config.yaml
num_hidden_layers: 16
hidden_size: 192
num_attention_heads: 2
num_key_value_heads: 2
head_dim: 96
intermediate_size: 1536
vocab_size: 1024
hidden_act: "relu"
norm: "layernorm"
norm_place: "pre"
norm_eps: 1e-06
positions: "learned"
qk_norm: false
attn_scale: 0.102
bias: "all"
tie_word_embeddings: true
parallel_block: false
init: "normal"
init_std_qkv: 0.0201
init_std_o: 0.00356
init_std_up: 0.0201
init_std_down: 0.00356
optimizer: "muon_variant"
learning_rate: 0.00676
lr_mult_o: 4.0
beta1: 0.95
lr_head: 0.00789
max_grad_norm: 2.0
warmup_steps: 200
schedule: "wsd"
decay_fraction: 0.884
decay_shape: "linear"
final_lr_fraction: 0.1
batch_tokens: [65536, 131072, 262144]
max_seq_len: 768
doc_mask: true
train_tokens: 407000000
max_steps: 2741
dataset: "wikipedia_en"
Each number is 128 + 32 x the weight over its row's rms, rounded and kept within 0 to 255. Layers, rows and columns count from 0. Numbers have three digits each. The size before them is the row's rms in percent of the matrix's.

# up: layer 10 MLP up, 1536x192, rms 0.119, rows 272-307, columns 0-191
# down: layer 10 MLP down (transposed), 1536x192, rms 0.0446, rows 272-307, columns 0-191
up272 107:115181156110137128097074100130150147126152117121147115148132183152138122136147104111160146111130132094064162099145098114168135117091113163152125217143124118110111148130120140042110073158103103127088142145110092116196133129150101095183103125192181113185108115144080136150162101136142141107091150155128119132115120120080161139129123159183148151150143109142124184131114159173132174159132054135140096097152175106111094079076116218158106103115183144124109135111120145068102124163126167083124161134119098097090088135104118130190138108144223054144132121155085114085080108085056111209
down272 109:160166145155177141139154134089101123069096133149108127175128135106076177154127118139103090102086155078100086115138112131159124061089135127031117108095055196155183123114157107155147139185168112152082070197080153053110135170136186145085110114109168149112135174135107189125115168116127080156157154072086127121147105102115165163115138055135088124080111122088173059123145135125119135139132126117114141144146106210153174077167118093155130140121115157154145096175147123143131105108112184136141123087163179121115184142091173105105133150127135175125166081150140123111128135093110160147
up273 107:176140126122141109122156192135105152103120101134145118168170060147113106140128123109158120138169082093128114110186137101120150126164158179124116110160089101171178200074138169135102121101143063091094159174108130162131108137094112101124154153152143113107179122143138144116107133129127112104123108085116163119109077225089120101209126135111086186125123169082121163145160176162133115109079144136118105170117100097112122120136148156126051138102096086048224125096023095130141160094162135155150122119092066087122156130114166108062178118166142147158077155103120118108159127118133105151
down273 113:122183146104167126151080165116136158118131121133123077169109096056119121178111149092130111181147144121165092170128126155054106156142124114127156128179145160144077066131113118105112107188144103132094089154086185108141125049168153079124194118154118092102170080171127153157072132101111150140183119134110103037195140142115109146088168126109089113161082130167102117085134167106118086098115117124141151172171167144089123080163085176155106146112124128138183233140113108118149139094127192165174085129155126133176089146107136114157098150094166134103128116101188131117114102106130102121
up274 100:088166173100125092141088126077174111091137093089110068091132133122178137095138137089179166114129157172121175170148128168105149106145154203059103094138097146142058111070145131117138165158082114124112105104158148137107156117126144087153084180176156085141171122085129110088137187155109114075061124146154125068085151121159152150174096100127121161127151158114071099154090136137160154083091153123161096125085128132097138125230098100122103130121075100097197148111161145096132098115142083114082152158104156069144172108143158122144169070154124150173166125169166174112107145118122145129
down274 100:167158109095098212155192152180069118144116131180138118138109022100136159117132134114163109114137128170121137108130170191128105125129098042184084141112145132167184153139102126079098131105085174157136111128095166129143109216118127161125125132079078103089141176153144153133121130130151161153115089126151154175111202166084139075115168119098128140119114103137148145163122058134140084122108121145117143141110147127076069153089183123119140070097162141147113090133115082119122145120099131203093127098136141156104179123108138120089140149071104074124044113159128122163108120183117151092
up275 098:134128146021138041120107134153118163122087141135124065120127122091114171075188133163110105092124134151134160141153079161107137134133152175093186146076157121085149136107065128130184147149100130094099117165142118127156110167096197115207121081191105169100146097180174106153121160141130141117098140143121155056125196148137097120156102130119098124102172169098119115125117178138118092173132125104085073156135151139115145104155069140114144148118176103099181117118125181129086134113085113153131067148057096124142131090112158168187166095119115152094117097123111147164111195124116111190
down275 097:131113073131190082178123115082118141156107105129131137131158173097143100141077130131063160107075142145139113124077131099086117136178131144140155123111169134215090128081131059181156177176105118138167128173142134141075147118124131129140074086086161055191095192144115071208158106172165156107189133115165136121114089091107081184122133167142108075120104135178164080141165117098129147088067091104169136150112169178130100114137109099141115180129102127142144104154164094127106096137116111129152162118099124143091149140091134123083103115092168116188090176174131117157124134079147156147
up276 089:145106100117151139098062176105085125104081119135102105108103131172103135196151118140103138114091132116133218162089175111126083159138117132160153176102091044112170143170117174165132146090145162117138120167123140068121150141107067100165090138151141147090165078141096150157104149125115142083061111171106097135101137161187137201122183091130141116096141164136111096120096151093114138118132104176091152153136149089121118099069136109146113114154184109168185123084115122072137085109137053144124178128095155091082162152140170166116125177115179115154150135121109148167186034136160113125
down276 094:139094147139089156158127110153186088120130135140102165184157111052159118068088180106127147157105151089095101135150128092141141070148112114080093133138113133093047159162200059160085144169133083145125142175185105143121115059160150153146148143117135131149118176134095083135129177100143133148071194102098163138083109116127102091161089129085116127174131117126107165137104132121106134109095151098196089182158081111143141149130091097234132141110146151105104157156122102189137172091125153099129102072128122172199192141140138130110122135084100139093146135104111119157120181127114075132
up277 092:101089085080108125109153161093110103079173154167071066136126150128102164141161057152122100160102157134162177108147109132076128141135137105144187113063103117112128154096210057162094104157175158143164161143151144111076158178122105119105158136121092165095172135149156167124091149105110095079131094096097185102120096072143128110130164112125105118172160123113126126079082139109130152129165150089102106146199136123094073152143121137176165103144144129106137168101176151128146139167095072167147213150158086095149107128092127144109133101154152044126121099180104177089098143155096182158
down277 096:212160133084167136171188142160041145117138097155168130170155118135190066179163123115125105114084087145125126170176128074121082156093124115099070067130184156146133136109111169074162123104088096124136148162127111155141097185137119090064138146142162060157117111103115085154119094143137153122152161109143095141150135141102144118119152119108163155166156129072178147127144111167136116117130091158176113116083126081156124079092130150094163097114119122093174157190080144118121168094158130127062104095123138133125126077105128103141107085078071115120120108155135045105186159112180186125
up278 108:177118111079154176177112140098138150129109118150131151108116153147133075130082135076121150132131093095137177110118084167119178130155124086119145097067075118066112173133128155090113120179135154131182125150127148156099063139116093048146104147109105148110099166143184141131134081081121129077163037129159130099121140097106156148158153145173084130146085148117143149146182122176118082129180086143104130142089102148177115194108152183172124162157132120209115175146084157103077163107158153088103160077131094142150088112143081080138131122192193065115108133108172139136139126119116072131
down278 109:140151161171124094114162128160167145143148173090135116163162155147176149135132127107184085179094122123104061172158173095205052112092149098104064137121095150161102106141220064084164112127095146098141107103109107153176071106095099106126126094085146125117153107108075160145126084161118108122149113174118136142115110133086133115166150111162140151150096110199111139212183101113079165102136104170143160162087117140120123095156108070100150122146123069140114134147156145089146135095156163147127126171190135045093122158132115071102149074170136082129116137170107156095129099109175126141
up279 108:164118131150175153183095133121149133088076112097130142121089150137188137134153150127194112197080150089092128050077168146143196058148105091098148089105121147120070137138101143055189164125109113072125169047134171131105109142133143141123124097110106173147154175169176099129063158126138084127142106168133102143116123121138103161098135161124135041123110141177130105157145111160094103126091167073103133127135167083121132160085095095147091165105079143124146149144128117196178095158105107145151128147129139108094167170127103156124182107117133096067100160133123104180164116169134187097
down279 105:117092140114170205145152141133097116154159125116120126111080112177109105069122131174182134168113182184098128149084130127204053143136173177141081139129135107103102130121166182203119069132114170064115175143156168128091093147145082207102110109151149100152186153106158143091127129112118162136111126147162149106096102115080089128101130106100142145158144112155172133126134111159107182142153082161157072109096135111165116092110139149181129115101082112130099161113140110131119120102120092079123113189177141152131111151078080076092155102112106213056157105139124180093087124107125069123
up280 102:134171181119077115115119132120138126090041153049153166114124085125101101114176118140187125104137120087072104154125132173099112159082149126093123102126106117135131081154110081134135138115106138147197180151114164115153121129118112175089110137098113165138090095104146147135109088111116126114108115108076120128102131191136164172210113092178049119120141189148098177140146134107112142174089191130123129143140046150167115180169043184171132055152116088130169150101172141217136145114124140148143114108084132084082120141105122086142180099088126119145175109145119095114143153119141153117
down280 110:080122126116135183113084141090148104090122166127059184119203082101128172107131078117073150098136100148203181121089170107136104161147150134143134172157133137146154128164092133154090102122112135101117101123117170112153172092120126095081115099145132090109181104090116150137136197171112110152091203156135153070118162155144114081141147216146167091169146104113128133124153118122115119107047152123121124105095116131088141099183135133155131079028133127104093140108128083101177091089091139184081097151174163168168176126113096118133113146095168186109127142115114193129167150153146126131
up281 106:197111128156134156060105124132090080125131142175092081128154155202102155188096141192124118113124133130090156130125125110213124097158119127100122109176198117122146117156135103061131158157102140108122095200107123161141118146142132139190123119110132101147103164146174085102107110088111137116131169114139137141114134163121126156130115045069108149110111169117090186093160096119124144150144112125138127140136102144110109173133154067111210117123148137146163116200106153147133077086132084145173152075109129096097110143111117129074125152176063193137064099081109053180162128173101086104
down281 112:087141121145105161083098101157175137179112098123218124131158091098112157066112167101174095117144084145159142124149083116100121129102084148188134160109120100198118153119152137125174116131154103113137149099125103144081191108127097115128089125141144160096093120112139126137124120131095103162094074155067127128076130192077108145159140186133171132121176087158152168136128123088149114150143182073137138127133152138145074067150164182091048150096116107094164107157111109155168148106234141128142141077070140151166121131096087146117138130210082105125113120165118127132184142080078153098
up282 105:165154134138169126131096139131071135120104149150117149159122135090134100144115182096160139123175132110128189128157128158118070019099086141100172137177167077180110145129193092105150026178115129089150095094124092171153119153133117122145108134156069149117132138115097123140143124094127088140123100167102132091127142132186117154088077211127156107070165167123178125097099143117154080168081130157150089120091160161112103149193173104147099156105084143136158121098077075128128119112112077126132104148178147183179102111144128118188098140098166160125126128178101147103116087090194135112
down282 104:129146144169085129149123118148151165156148124020076135105132133162097090137112122126161114160122119155089127140123120184124163142129184146074152162104121111159141151152126148132092119092160123090085070088158104151178128113075092074139093057155098098129125137128093116071099118066098160191118147093162112154102107192127158169152165098137092158153087164157110138157155087138112179128102136163092172124170157135164083092140127152133072124126068103181131124157177160084108137155177153154066171146127071093127144164148101121110132124124218105105163127062151096187113125168108104172
up283 107:105147099094084105119099158079110127178150070068134101086139116149080110157168132133137153134163153115239102151160120068070125140116158105114125215104135143066148102097080123116149079064161125116111138196112186160172114119169216201134142132058081142115111168155149154112153064112127130137126144116123105151166183184147145161146112090140150133180134109087132139084138104128123166119106165122102123091114097114157163128156178147136120164138107142121177144101062094083077179093122098104109107106085145147146124176162112124063157138144150136122160113166146100135121124142124092127
down283 111:121063135141136103110100081095123088119145136117036097166172151178165145153127140100093134104038092174103126144119134126138111116175197082114108085113114153061153061176127140181107147173104133084118144119094101129083137154167134079148145168081094120146158119192147116081176108068146161065146114176125129113099133094187168156116153149157167159148152145175123144134141130098108139130171059150141109129145141132123120106128131160104109125172187101146112168099105136198162107127162180123088144098185109140105083116126133079188079126160139119129173100070140135097163126072140096112
up284 096:162126124164185146106131116145132143165089110117123117119068188166069074060101138177155130111158152151111173128135139178113198127121156112157143156076166092186075110135118153113160162167132090159066136086119146081139118087116116112096081186121087106140120143078115133098147111094069142110171134128136148212140155125132128127146186156129135173146115095190159154075124135146215031045188108121111104127169142103144150154113143089106100121135104116067122120148108085107073163111102108160064153115148146164110136094138132105119174119104115139138103115189107140158142120123163092150
down284 105:180126155084117085087133095071162119101170124132155175160151134183130144148132074167113111134094155151105108168153121182112088175168146135076122154137105159077101115183120080145144103110089135117118161107103096100122083112132090139149165127092105141140168084163066192141161190074145098195080146164118119089133178133014105120151163108179123130145121170167140086086171149152118112119127154151172113110178155146096175160119141184145102147063129127168136133147138090067140189125075071115145109138138149164144046171107126116102090098135125142123132105104111082091146117121123115110
up285 104:104144122100141109181126109076091142114163110145163084122084103097183169164128092173163212150182096114136098210158138110092111099106150125166137112085129131144094144115107122088133165203095164120140168127092137128114108157112200198076167136106110124168135020091133151096125120170092196106114145146120121111130140107049080117149075136183088159113138135096122144093125083140118113105142104099136080182100107172130140194110144105161126146170093182140133060158136130143116130170112069139103138113087145115138157128148123123125163084158125177166129120073108152109072115114161115131
down285 101:190087141126096099083140139207135088085084115117092122135110150155148113128094197116155161120097082152176122092126093156164132109136167085134108160156127105118126112056064194074101099070126125201121109133131094106141136101143168139148122078112150130132117127097162101079120074193144118122112147144138091170100109095162093130111094125126136120132185188124111205146154177120123143186128098093086125144105157145184103186075119126091105126112141105079143141087162162122142156113097107084169149139181121092134156207109151104132075146160119118150138198137135144085093067158185147125
up286 100:083202174179138100116213114119112071151173143132119127103128116097141147191153103173156144143134152080121134102178103193104125083131151122151151122165164097155124119085179086130125051158126142119191113122098110065135124066123122066079124118132115119141107116099170168101108152124102123141114132082127144097159113144123148108162197081104136166082210100170089146100079078128134150115112160135076107108101119140073160152106177119186129128090135149118151133107126177116146115137170121107156130188109163128102141188094133125090163155167071142071099143127135107129142052191087101132
down286 105:133136125093133152159187099171137117165109118153142131109144151130132112091146193096144145094082122145180111179122175140150171144140106075120140103096161157067126106159114130100078159080161107147092117091148161133157203100105126175219188154087142135163107163137073123112128110085129096068104127147099159088148135091153154118114085124135141113148079171054144179085103158166178131161125137104168047071186077106165172136152112134088087078110166108101125073137110151078107133165128116123136091055129101195115147115085182103142116072129117158151128135148130104153142152153107105129
up287 098:131080121139085018139123113091172201163094103121048114141093128102128100138142125167142151147140139156146160145108154162056163071107136103132113112153183108144093103166169115126154138130100197124080129096137151158109086109094154118187119096131115177127136176151189145114141196164120139110136130108087109116200176166122151093108064142195105130091137101091101159107089103144132119126093081164133078132177149172112185109167156097117133186118159152118065106148087123158120068119135151076095117142117146125133151122137130127117174104085099101196146153139134165126117088136056123149
down287 099:134132098109176172121108064158104129083141154113125125088121147123165154133139145151129149125139201145097156083166189112144114143089111153130090193152035145083117142113082074127194123131142134140160110136124138161146150134099080164084109093056113061139151113121130116192171089129074115111119161115123180142102044108132102108209122136130104151137119114089130148123143106173152137169085162103124074148158164112158141160062113102178139081099149056077103100098089170051131102123117160142127130141156101166109097125169135095157159170105152132130172119215131141110107153114113135162
up288 103:134092153130151136112137114118185149109161173182084092138156139100061082128147108179108076163175186143105137160154132122136118148098146115088157130136121096170112169128111147132092113116094160070140102155141118080147125106159126162148126111185143166087145136113138105138165135121097125123067170170102118137116198116141100055094177145086115119142177122132116112108182119107092063135190105133177093151169111128159162090108073061170138132107080101110163178128120138129144101106058106175076164141118065107133142162114116150078088138171126065100091083137183136091152164166115213172
down288 106:147157083124075100099068171108093112133104102095062110126142111155095124166162122146096143175149155144167120103152105094192114138158118085155128108123124146123108153113112110174061138134128203108101116140127170160175061103089124140087066079154153196130152110162105123100170084158117186178075080145152127068139104112136115135156135110127172100084086097134165123180214125059056116146075149138139129168136166161123130098162149116084099130110152158097112141162168136111100078161170069106141152165160104096152139115112152111188157141138100178127192104133137075149156131151101113136
up289 107:128164155141122084161090150119139093171168075107105112095159161138120112112094076156134168194136131085123133096138079204150122167124118106137138164164195119092123148132079130170103075154094078089167147146182119172133139116090122156124205110136126188130103074148097107140148077104073119171160061169168116163159174130120046151069131107194125110171179124072116087096142129116119112140143167187136080103154143163142159093133178153180138122121143167115122117107119132043151148092081101108150143124102148128138142171097103127076138106142112144149132095114135130158089099100171157067
down289 111:124082118064147089131135121131136112153118087166143123135142131121158108161168138134100132100128138145088133147163168116100076120166131082140154072091129125163158143115135074127155113091139174206104150114120111093074116094159143172124165129110086095107169129071127170115122149160141115108158184163057107130102166101105164141138132163120148132183147163187176161170165111108157061125126107133152055123110077169095122089173096103109145085142135082167158146154155049127168119138150174151119127042162164137105090066176096184157048113134116134066186150156109153156118119097111076125
up290 100:083128145141117134153081123077133152140096120109138120072161147125138147114103135128158094077087092119120113177166142211110082093113173136164117135097161182161122185147106146135081146091110148125157135159202076093097141144193120104116196187175105058133162107064097154121146139120111147126170119074119139106132142180186159145149121111078193132172066122113139107115090142136150114166158192124188118156124102170158095128120112135118159137108097087142163118057084115140145129147139080036165139053123137110161105085176110139106092090125131159129106111110149113110173172093120152152
down290 100:069121094131133094122090132139096148133153137159117109173140129139058151103112125111111145108108162154157181155142082130086146145133138118144157083068128096113201112148131084163083059113205123139127141156106183134107147130139155193159120121075128139166099113180128163101168130179193110154100126140104123067087161099113112093124141129142131156093084127178127151142086173142091131124053081074107114086170170065150172136068101207139132146150141201135093177102161100141166128113117128161124118116120125163101117106131181125154082088085160166131160120151137179110063106160082085167
up291 090:138097151114083130086141178132174161173094120098132114201147134110185122158140102157062145106156122110177102103130123132094100052121106095139108079137165129128177148114165175139133151119051087134133155118092097153137105122085078230120132098144160192166160165167117131120112092096130082113128106111092160139140071183086109179120180109123163114129083176136118056136123122089104177089128087118121077191093168162120160142143169138137108112119095116149141127101162140073179144131095127093128115123074102054144122178115145158109102198142129123159189157100121143065139127119120134108
down291 084:159135078134178146127104174100179121117143087136086087112139109155122123160112180151188117128088186101120085085144125130132148154105096151150082182123107130164120109129133131108142162123141129133161139093157094035178070176098115136079049077179134133138078109108141142187067133159149175180083150126144160105114177145115109150151061179108137134108164130123120154151097194141180109224141147129128118118127119187081096100124167089102166113173090106129157136136109123113087145146170092099141115128101132095132150127165109088177146084133158114154066146132135092074167153124087145055
up292 092:069090135089127127137155076145103151107083175132146065055171174109135143118143102141121182096134186108140087138100143165113161117128127131160088118154152089112123101137113208164104200172167176138102082131088127167116133139165158088107067119153145129172091161113130137167119096104167158166135040148130117125114158121114165082094143136191139118113100146155128111110134123128144073080208147135146091097165149093064183120152131117064087144129096132151176176171182095081077167107080082118155132107198173155114124119107097107147133102145148116122118086142166144119119139186126100140
down292 089:139161107152095137095066193161155090165181152134181138099142098182117159125124136064143137128162043170165116137193135127152162139177161138138123147072169136135096121083094092132112168111106161097112153104086106113084115129088159174074104129069122136145027090168128111156137148182146127093141115178100176120154164103130123174162094093126119235097050162156155110134122136156084185065067089159111138160113122152195141158104117107138119136122135049114105120155154139164085154155114130135133142123127113132118140145100144130101119129142066146116113124128112126126144098145071149112
up293 096:100130164144092137154126107110138154125171101148172053090109095099077134121154155160092158148152137154102121072116156048087133158133149130123144185159166079142094101137099084101159169136130117155118089090162101099109120105154136166192153123144058106123112104114104088079168187136142165127146156084106127193114133182060141142198104094174167123119126151150123092122121112145116104169128164133098053118157111056151115168170138124139115127130184105115113160158081147143134110128139138112158131170101142098189158178116117059161061136156126121157062072092118152156130129214149167126
down293 094:109160111191148110133075140125099097132078066046111203114125151146089121109093089107130122103114104133129114100122176144130115152167094116096129161112149106074184140171149171105074081117176146121123163169116086195177128146047141111169130160126160138135187108138135064154087132126141130150122120096162080075173142118177128125087137141106202062100160170154141128046155112162122101090127144125113152167139149127181074154122130149187142132121127101131063092130101133136100130101077169145138109166111086180113124186085140138092166125129147086131142125173154130089200131131161119142
up294 105:118142106097096128144124095147115101122180204105128055113169153174135123128137131075108087130110101170073098149114140095131107109189127113144118096155101146112145191157177129129132107153160171128128156152192132107126071095107080132110139049125110098147136146123095112101134107079114168124159183161174157128099150095121106125094100165145122089143168094170079135151124173170115077088174144132165120129060120131140072167125075174124090069042140173090115153086142174133144131108118159159166120097116098175138153214148131131138145097162178109070075120170132141105110159161191166097
down294 107:098160107059134109111110147100148150096095181056118135161099120041116034097119136146142102146157092158152126119156137123106172191099082114136127150102078129138120161118074112094125129118137154168166095113146168130140148119102145085088052134213099154105136165161094133147086175195060094112113131221121120121098120139182094176164128174108129117105100087115109139068169216134130190168101143145152108098124147120116133139176127132101165135149080100161139113116119155146139178138132113137181178150073111177106157168108142141131105162061147121146107144090137135125143131140139115151
up295 097:115089059116117165181117183118147121103096102093137128143122168067105100135160156093188123126184114113146174141118176076148149113140057133119114173216139161143140109113132113125117215144139193152153120098119210161141135180073165118130095169142150132124131109117159159080100101157118178122118135152188095135076084113204115140131151138086143085111166164127112136161147147117105059097138107137087102115153165145083140123131170086123110100137084118134110120134078132181085095114095201130105091089109131045109124111147213102090126123141130101098119104155133137178114107116156133166
down295 086:170131144103152149086156107161132125150108163096103167138053053156181153109129111146111092100099115174155074084174083158112133123177131189147147140131136120149152192141198128112128171163170117165103108129152111126111185131163127119145157142153116164125050113130049119134164150103120100134103111067102146115106175132122079071154094163138143098117106099175150129091122112157055146149113154110191114151086132108198183141152119169072156123128155052091132166114158089087119104117169064107114144124127140146129118122083078171155152110108185170085179091149127098153105129116084090117
up296 105:140145119110156095202123128118098143168110108165122152181110131105131134131134091111149151176066121155166088110125129102132166118080128136154057177177143140125148092092156124120123158155150086136178090160176131103120051175175080219194159141128138191150132147103115066092133195121142155079088125133130091147132105134120123175112103098155115117138166186105176138119095070174146116168099098142130160139114080185106122120093116162139160119080089110152124120101106085113143171143085097126151116130189107075158158116143096103074113130171131131075152078139050139151133152069160084090
down296 110:101112076082137114141157101137141169074139128117226127119132107124163144192134149118159117149200117163182140150126143158164160075151181155101185118069110098097088129125156128172181137107142188151167081148150107115159124107073110167100094110145126082110104150126162183081096112126094089112155143118068172144127075114133110108116116130160173160182094162130057103127117129105166175100145176138118094125129122095143061079142102113157122209066069119142136115089145132138057129106144188127106121123140126126111141097148148118079107069162182111149091114066088105138151111158129151167
up297 081:180153065145102131099144082094135167096084132160131126108113139140116117209125141114156107088118130135143129115178061113114126208141131162145129123045102105130143163174168156135067122154113081126117193099122087174154126151159109131140132098155114094112149126145125124115148125135116133142100132122125137090155166050113151130119110173111112078081157161112088100145130101165133105153196164101167126099097129186061142134121077124087145110185203145129126152171100118144163126166147079149125099113119060089095099062129176074108151075118070131178198106184188128168150107166134119114
down297 075:124059145113130139145144119103152119125125065144147113118174114102081125109148118141113124108086150153149077145125146164129174156090116120100093145197144175104075084137102144115207072170177111102139085099149090152163170104108165129130061099165127134121100105059146082127150095113164162101235094194201147172095176157084152131139140145119106139135131163106158118095131150136150080142157093129104065157115108136139126121181138154129113182080104120100148119106124168088145166076162075112156126116127144115201097135146063117113130080111209126168156101131144121127114070170091111127
up298 100:106127169152191153104106103135105098200109139166110116120137135192104134151104102145128093152087113095110099041131060143108142123158118104157143255086131138163165128167162136112134109123169119124137170149175115122145119189149099093100108080098163052108098191150126157156145141101110107077151129134156147122130174121086112156127089119143103143113153101107136096121090094109187170115178134116108175121115115169168131141127078108109088137144065073147164103129125146096113153147132115155108168165157131096059123169176118124139116181088177133076145049126143069120165141170113088111
down298 103:144162188181077091131147143141177134108136103133116114093082083153084173111129111130163083095171132095139189152113139086167158131099134122103170080181118132154109175125156107143167117152197171121119142123102152155072170116220116138147101157154104110120138176109121095109107137166128153184089127082110122079099100141128108135106097104199156039151110135102100078140104163104065108095114120132104163189133181125132061141163144114116100151132160114110132130189108144146136109079125158075196117112116124138179133173155134159151140180085100122069105117142158043133109066110145124141
up299 110:159085089147169147122146148166144109171058188102185101079137103131118179036135101164110137140163090131160158171147158130170071130137151081131145154080104107117134130145094116102133172188135132065172076108178132116130140147116147106129107102162123135103213143159134116142174206124091121178114142152111123138112075111117178137177148187107174120170093090084091083103123142124155166127126112055118137112066083117165065117150093104133141130094088085144132124070086126158175132104101104143122149103142178152187043113105114161096166116181121137099105125127107128134144150104106126122
down299 116:150069103108135158111094162107131138101112080157172115141097158193107148093171163101104082154155102096157175165130129097080107152089177154134111161153127146058121111153126094110170112146119120141133153119127120161104185108119167127104126118103112110125099098182134112165165135178126094156184104115116149196086134061164142123162124091083134122085167142140201128151111173131097140051144116135081143086099070113176135088084199148114124125141074174147055114139071133139116122188148077197127133150142127101168077100095177132098128126143169116169146110115078148215103101115157114117
up300 098:084112251121143116110054142138147107185091150097149088121139152118131129106104125170161157131113117172120117148132109135138181200136108160149150141107140129119191133149172202147169150099071132133151071113140133132158128174119095117089187073158133134117179149117175073144125096066149106125128126120095114095130128076133131089117117158111130136082207168143107136098135147094119080205099101111153113119175143073090115084147151144126134101084091088154150100104142106091164153123085088115125137141129179083187120095095086120085162123158104112126094095159133133078196134166139194162
down300 095:083135118201097111111118126150127135112120128141093130093107123214142106122158176165110131146118098137159109094117169165157103079169105144135036081155129113155139123116107169138160129137074129137108156138149115103079132089122101119154108109098086128138060124067107103113129058112129127155183170115173139156126132146130137163079119187142138100112093104156166113107136094145117152107159090122166113090208097177140142142117201158106123179129123154121159057121112132102157132093120074103170158088155096073182099119075179117166143076185124099163172114074138131197127122185209152127
up301 100:099102123114137163121093151105148123176151136097170128196180115116105098126058149134161149182169161147161118114115114132173142067081115109099155249133130153164120125080143118135187158123101108116134119109085085161196100163161180095106137158085126144087149179102106139135111137146106126112110139133137103141118140099085145146183091183120115098097130091125088150122181130077145177130133076085138113104147181093175185138111120101134126176129038130113087133150164171099116136112132106188118167059109074146130124157118140158072104147099156063109109178107153140096075119170078132122
down301 102:128133208124068127058104072172130130122036122127081130163121173113177115110142138128138116125173086071185120198105133158074052185136155163128120130099141160120138075077148168100161181132109115149154088179089091158108157097082071109153210168177169125149167112098125081164127096131167136121089157099125124118109142112098134115146158113125085112170057195111117163146111140166137124102113097119127190158182117126074121174126164092152127111142128158157165149110139147107129119140129115096105128112119117120166098130130091132097114178154131133121123177160119116133122062061171160122
up302 105:147032117073123173150173091134152176121180142089137128137158189096075121134171100157164101114114146105122144065117145116123125135111106152124151191095073147134099172079110095138126166148152121133111161102144112114143116130129117120133134147069054115075156128180126161110061142137115088112133143130180141137153138119075135134108139054117116110130166175148120141109197151127186045125070147118201215109137129098096114088125101138105105168142131105092167132092127089146153124145145078119097117180096184145137176171142152137165184161167098090130086189159125140138081111172119103121
down302 105:103152130187102116043119122123133107134088127180130111107112112132196090155091150138077138159098080140084145165087123098129158124126088108122140117146170156146200117124150161124149117093106131142150142142126141150116174159115165116137103092132086102119151092220115196131186108141146113144072183123145092146114066135088154181149135141142134115102151117086101129154113075114044106164082111171085089145111157174097125176098157133177060133158179126118102123151191170118143149116154103168126138143091122119111134215111130094106075143099122100112199120151126147180089106169098072184
up303 107:124138099075108094144128102130113150118162170152122103118082126130108125162125057107157166106162175137137139191130106142155122095189139136146162160126108023137110123181098144102184097112156127091172152120194152137110095124111171162107156145157121126140165110123121085130111148140182112141127090165112136150124147171124108119077103175165095129127158111138132129145123139192107062107156149169119131108159105116105095147159117127134139125098053152186109084113196172087096121161120102168156081158088159085125151156191082204082156085159061171137147093047093183109110118114093096075
down303 107:154143074112208156139142164098141160067135133097146107128156070213093115124088136158192160106111169082111119141142132144089086095157148109123151088126125159122144105155134097123162123190103149126126175116170167134184113133190159105151074099120175130091100130118148207114160133160118130093103092143138137092140152101135127124101093109092175151112105112126118171177086123149081157134116130126177127147096143153129114110152085140107124157185156106127178159113115169155103172052123162096089117090075154080114136066088130048088102129109146071179036148147180159123108140109095094143
up304 098:098155161121132121176096129168211138125088166099164091138132142147118090118151140193139111088156121091162157119167178089102119157121096137131102177172127122145104051164105180138094148158182133135095105149106119079212177050123101107123154165095101149075169122116097106129117123132117142118131125038081084152193112094136174152130088116087101193101122117102119128170108076111095157136135143159158084090119082138157096076101120147158188130196132138135100123111100168134068071150126163159100164131170101098108084115116147136165169140118132148104096125195163111120087130101169114140
down304 105:180132124108108166103134085155110133163155090098125140114156153097112170186140104118121156105125157131149140170152114141137171144171074123081160131112133116068180141140144113055134084106090130099175191099125126151151076180143103151077148112202228158137113127115083175159122182136139144137101149143164199159157108154129110151092123137129071184092108081073167112146116091110119153072100100090136141185177121156095117128165135077134107173146147124120086118077195093093072152144135160092161149158095084164108147162113095155099093118110111098083102071094139082139104132150142089160
up305 095:122074098078116139138108146169191178127109148103131131146111135158143093149134105200096092106165162108105102091153092118161126137098123172133131090101149167124109153101122122114193139112114151126189099148154103135212180103115102136110068199149109115132113167183090131129134156097148089162160120145125101149100180111168150166077111143182138148167151173152078140157118107100109119093093116105151061110112161115165121114160123122084029152198132128127080088153131094165108130148083164158149154069100127097101131111107131163159088195149079164152116101114055075134125097104069175143
down305 095:114138169110085112156135121098135121197130103197128055087098091142178154167123144096158170106138175180133108141095123124097151121122099195103135054179126126122123107131149126157125094177078136129109067140125096101159129172130161127115104099113104185210115155119105169157095118149125197164174106107126086098177107121073116122112068123146140114129086093114059074130178133137120111185118107140156162110157110137113140186200178107120162097079166170108155120115080146123144121130169108144132171127098142112187076103055153140058119116185100128132080122157109129156151093138113149164
up306 102:196142130082106125045127109145115159105122125181143048124117153171121183068117090105185084122133134097149148112161093138111132115122106138185095140185182126103115163115103110135184137110111122134157161092127149107160211118192149102146148098078116095201068170138049152092138072169181089127120164102115130112068175118202125117089095147176157113135139140174128138065090170143149140140149137128130148126175154130095086118152109101102120150090140152163124120064114130144144134139120177073121169139135125084176108116113094089115100134139142114141173081105110126147166071117077108140
down306 102:131120107138119116136156166167082099082172122071061119096098159135113169112171118105075123187127099161117125081173158112151150112147068107104068148132110142125199086155184095128084103073173145094146171151113153141126129136119116135130081129149175142123128102152135119133117145155117156071099086123129123145084122163109113150101145113069157212162111125132073142212064112168120154137131115117108097124114098149131082128138164209115104103115114073097179196149146138132060153059170117141150101093163083147166152139159155158108117128160088184097150134153154184115102189117096087143
up307 099:151092083140099130136167105150143115119173096192176127148068115087181160078172140116164138155125118105087131098113154078082111133140146123112129118062127103074084144124101058113146148168116147131131157110152049065130161161149122104167107157160107119151157124065103111126152177100133122148131085120160172122093083189140147190126132142110090103125183182071153141121118085179171126088139088128138125160112137073103128093155151094131148121172127082159153178109168122158132131157110128184150124150154138138108096046118103163139184107137099176077137064124067090110189145121203143147
down307 099:130146149059165131127142105171157146108106131140154112073138159196112118179092163131118141113117124106093119131152098132130098061061104126196088104135151097180164127115138137186117200088128147139099119125103161104175085161171122139110111134102148233098094114156138171122121130134096123072100141138149092101107164097111113114127150081120181124123110089132125143161179112071135192111177149125062173110135083203117094151108080123093124155150114188164115047127114166146107088127175092082102169123081150135067134147126109109189117150108127125151124130083170099168118163084118094175